config = dict(
    hidden_size=64,
    intermediate_size=256,
    qk_norm=False,
    init_std_up=0.0625,
    doc_mask=True,
)
Each number is 128 + 32 x the weight over its row's rms, rounded and kept within 0 to 255. Layers, rows and columns count from 0. Numbers have three digits each. The size before them is the row's rms in percent of the matrix's.

# down: layer 7 MLP down (transposed), 256x64, rms 0.231, rows 235-255, columns 0-63
# up: layer 7 MLP up, 256x64, rms 0.171, rows 236-255, columns 0-63
down235 098:104136119110121183128128107129076148060125194068120134156102080153144147042118154075179126107105135165130132172105092111156135178133182093167109175147146146114095141121103126131175164127086112
up236 098:048062099111145114113126161207142129130140171140091126145169112128119100167135149155147156110109111133123113110172068143101186094135088142151170058102054138142130132124130087183117134166143122
down236 080:151114119145183131161126110130127022152114080116134134124161138104112117084163092112105149149140174099152171121049155145117066086120126168132137122137156111126133096164126133119125081140135232
up237 113:152136102049131153190148113148127099144131127109118092172126195062129123152157166142098173183097106143174086148104104143104081139139144158115113109109088118104033141135167178152144142133136146
down237 130:154133075142149166122134094120124163123105121114094126193121170101170136093129084138121060101198183137130174182120109088149160158067098136098098145142160128120064161170115176126118080123112106
up238 105:127098111100127095166170094146169103156108147099089126093084065116125128146146088181137094156127147061077181103170159092123078161177135146109186128174162135133094112145088129127133152126176179
down238 111:171099117135153151199135172123101107123145090130132155134113187155137127047117102138161133143105156151132077117087107099117157128134113105138099123113107157085183137120173062153107130201040139
up239 094:090173100087136102130107130156154117147170143153151146123125161105099136127011129146107140144126194128162107050111119124194103130123126136105146192152059085131148168129142156123112102116166106
down239 081:111101114134160124123151064109076186152188107177150166180062075133137151073142161141125102104109117170136106109177068166124134143098172109146123079151111130132094109095138102106175132148180138
up240 084:129129153113133125107146125167193200137131094107169104121133133120084137111152140101151115167049187121145112095189030167109157137121114116119129114131067143145078168175157111115105159109143107
down240 085:129116154105141186153100109102139152098119106139133144189141108121153179070109115126133135072239089131153091145126109140122089109155174107077105160167135146086167106093126100190112081118149147
up241 098:098118087136166083142199121129147132135123110179202144093137189123089128142069129152145084121135109137153130147073189151093118121109149113102148099151082167171163134081091149121130091121082067
down241 096:097111062121079134126091115145108114161094154173075099175204084145150148152137119152151166106103091178106161091163116101187116156157140124101115170121096157089161131158087127082156119179133091
up242 094:170162121166142148135154166126093143110135125179067089092119131130148090098058118124173118088135110136143164130080172126158147097124120113109168176153097104108219151110135186108087091074147159
down242 070:091127137108131105128104057180125111149116123104103110203130095115181167105176184113158173143116124196116113105152036153135116146123156137138125117166111137130063103086124064147133140102130156
up243 126:117132137096131167141077161074140129105093137104138105177163149144115086133066163136163154118093099161084170192180094176101123146127097159099163104103072077139157134101149167088082133122128182
down243 109:144132197067158064129133100168133149150160109117107178105108118119126109151177176139098168131119108120123065099155078065139135084091108149148178115089161138077131153065120149138156144157108170
up244 086:072140159110135178149143132182111140129067069112063113179136140080119162132137138141124100130102168064141044177149189169108121153103115087095146147116152096107148178109153137128155115128141151
down244 089:130104125162129102106134147087147043100193137147140179162111128156102137158182101128129095109104144129107131136091131144112214095097149186085106132127116165137172067108143083078187126125109101
up245 084:132122092112143126116133120106073104128089076201081120106129114171129132100159139152185182083121097145196053132117103146159108148133078089143162151161173095130168129118187071127147143154133116
down245 090:159159158121190148113072105111127118119122138092168138124105107094128119109137099129155135137092136154131104198140107090119091108219184180108100169151125050160163136152080071165117117121096144
up246 119:180096161088091075155089092106152143138163068157093094125113062124130105157120203156140208105110140135148163177133104127098156157141134104115129101140163130120141066123118119122082148153159183
down246 131:068137120154148088095179150140116153104124152139107150090079115089122102165140141183132063099122092113169160039118153125124183118121150171151164104152154134169127072125121121137180117083173090
up247 115:103145111069140075147152107134133138118095116141089156173065075093133147150173142176095098163160160132081173118100177158195106120117106168130140071169138136147101111149131146068092128096178114
down247 116:109168158148127179168115113122123171181148162104063095176038134133108189129087150140101083120101142132100164149105072099101138092172083138133147131129157119103116131177172123088084137147104155
up248 097:138131112063112144172130228148152144089136150179149099077119102075124139068167123153176114142101172128137146120081119157117108166116196146114139112117113128113085103127161159188100073121135128
down248 114:169117142153136105150101153150097126103105179115154141164140064122190130082120109085143097147110210161128133164116123117115141077097102098148089136148123049109149150167104074078153170163093165
up249 094:152213195159097104146185142127181094132142069196150119109117149126092091117143065123114139143064163119091085091120127136162144177141104101108145169150116135120150158119092128158111125126093171
down249 093:114094153090209115125110122144141159109163126086079119150107090111129126088153177127150162097141079145099081102156169110038105096145182137108088124112179156142170103180126110143185139133143148
up250 090:136110139066197088114158138159128127126095153134072110169165139142070142148135163085085174149166171089070157132162140170078121077120120148104088148149123169120084125114203120090117149125146118
down250 103:063162154142103121176165074093068115110131102174169141141139113135148105139106114166084149103121152179172142052157142066145142143101119138100101094107174171159124110115092096172181095142101147
up251 087:128143123120103143165138092129131149159113138176059148111204122103082151101116138123031141123160080193132124081113131103169103157090164081134150107136142116171152178094124083122152119101081109
down251 094:196160162167110181133078137193127105073131119129156157181134077104164130093130103116127180143104148162091047075152121108126111130161104104139175118137099146122152109091125061169140140099113129
up252 089:167117115101164161082097124138125135127114108143242145081142125124090135168136188158088141101126210111147157135099127061100122095151121095133099096134110128134161130165133154091069172131108158
down252 105:154159152146124165147109157138163106124113151099106154096123115150096088106122053112147074129192148139078136142144144141103140130170117132108067177105127117073147155235133118153179114077110093
up253 100:167144079124102099093125131179118157142121106157136103113180207119084145178137174132158128133078128089128152155131155171115112104154133156081092062111073115097137065130125173164153080101169127
down253 084:078105158143107111134089206096156129091135161100159115090136083179122141102160163131098100103185091181173086124132133099105105152126143082156129108165163123096158112129146099109087217094137149
up254 097:110145176188134140143131152144125119118132057129119118150145119199089133139099115167109138129115150123125077135151074069115129108078102131155191095124153191110096091121093129141092180086179197
down254 090:106173148068170122092089125123077141143091143169127120104086142111107145117134128091107102144186121131110123124159100191086165122128121180099098130124149107126114210135179139118157111201167052
up255 115:109151146117176063190080142141182112119154109152116103116150087088105086179137160168149112133109084135144164130069090054134152171162089121132133098104158154101178119135136168119133131063161143
down255 113:149135124090058137143168153124161031131036157136158119112160168121118104119181186120086154138111160127158111122133133095133131150131178157088127100146138126131119085176129121128043124155137127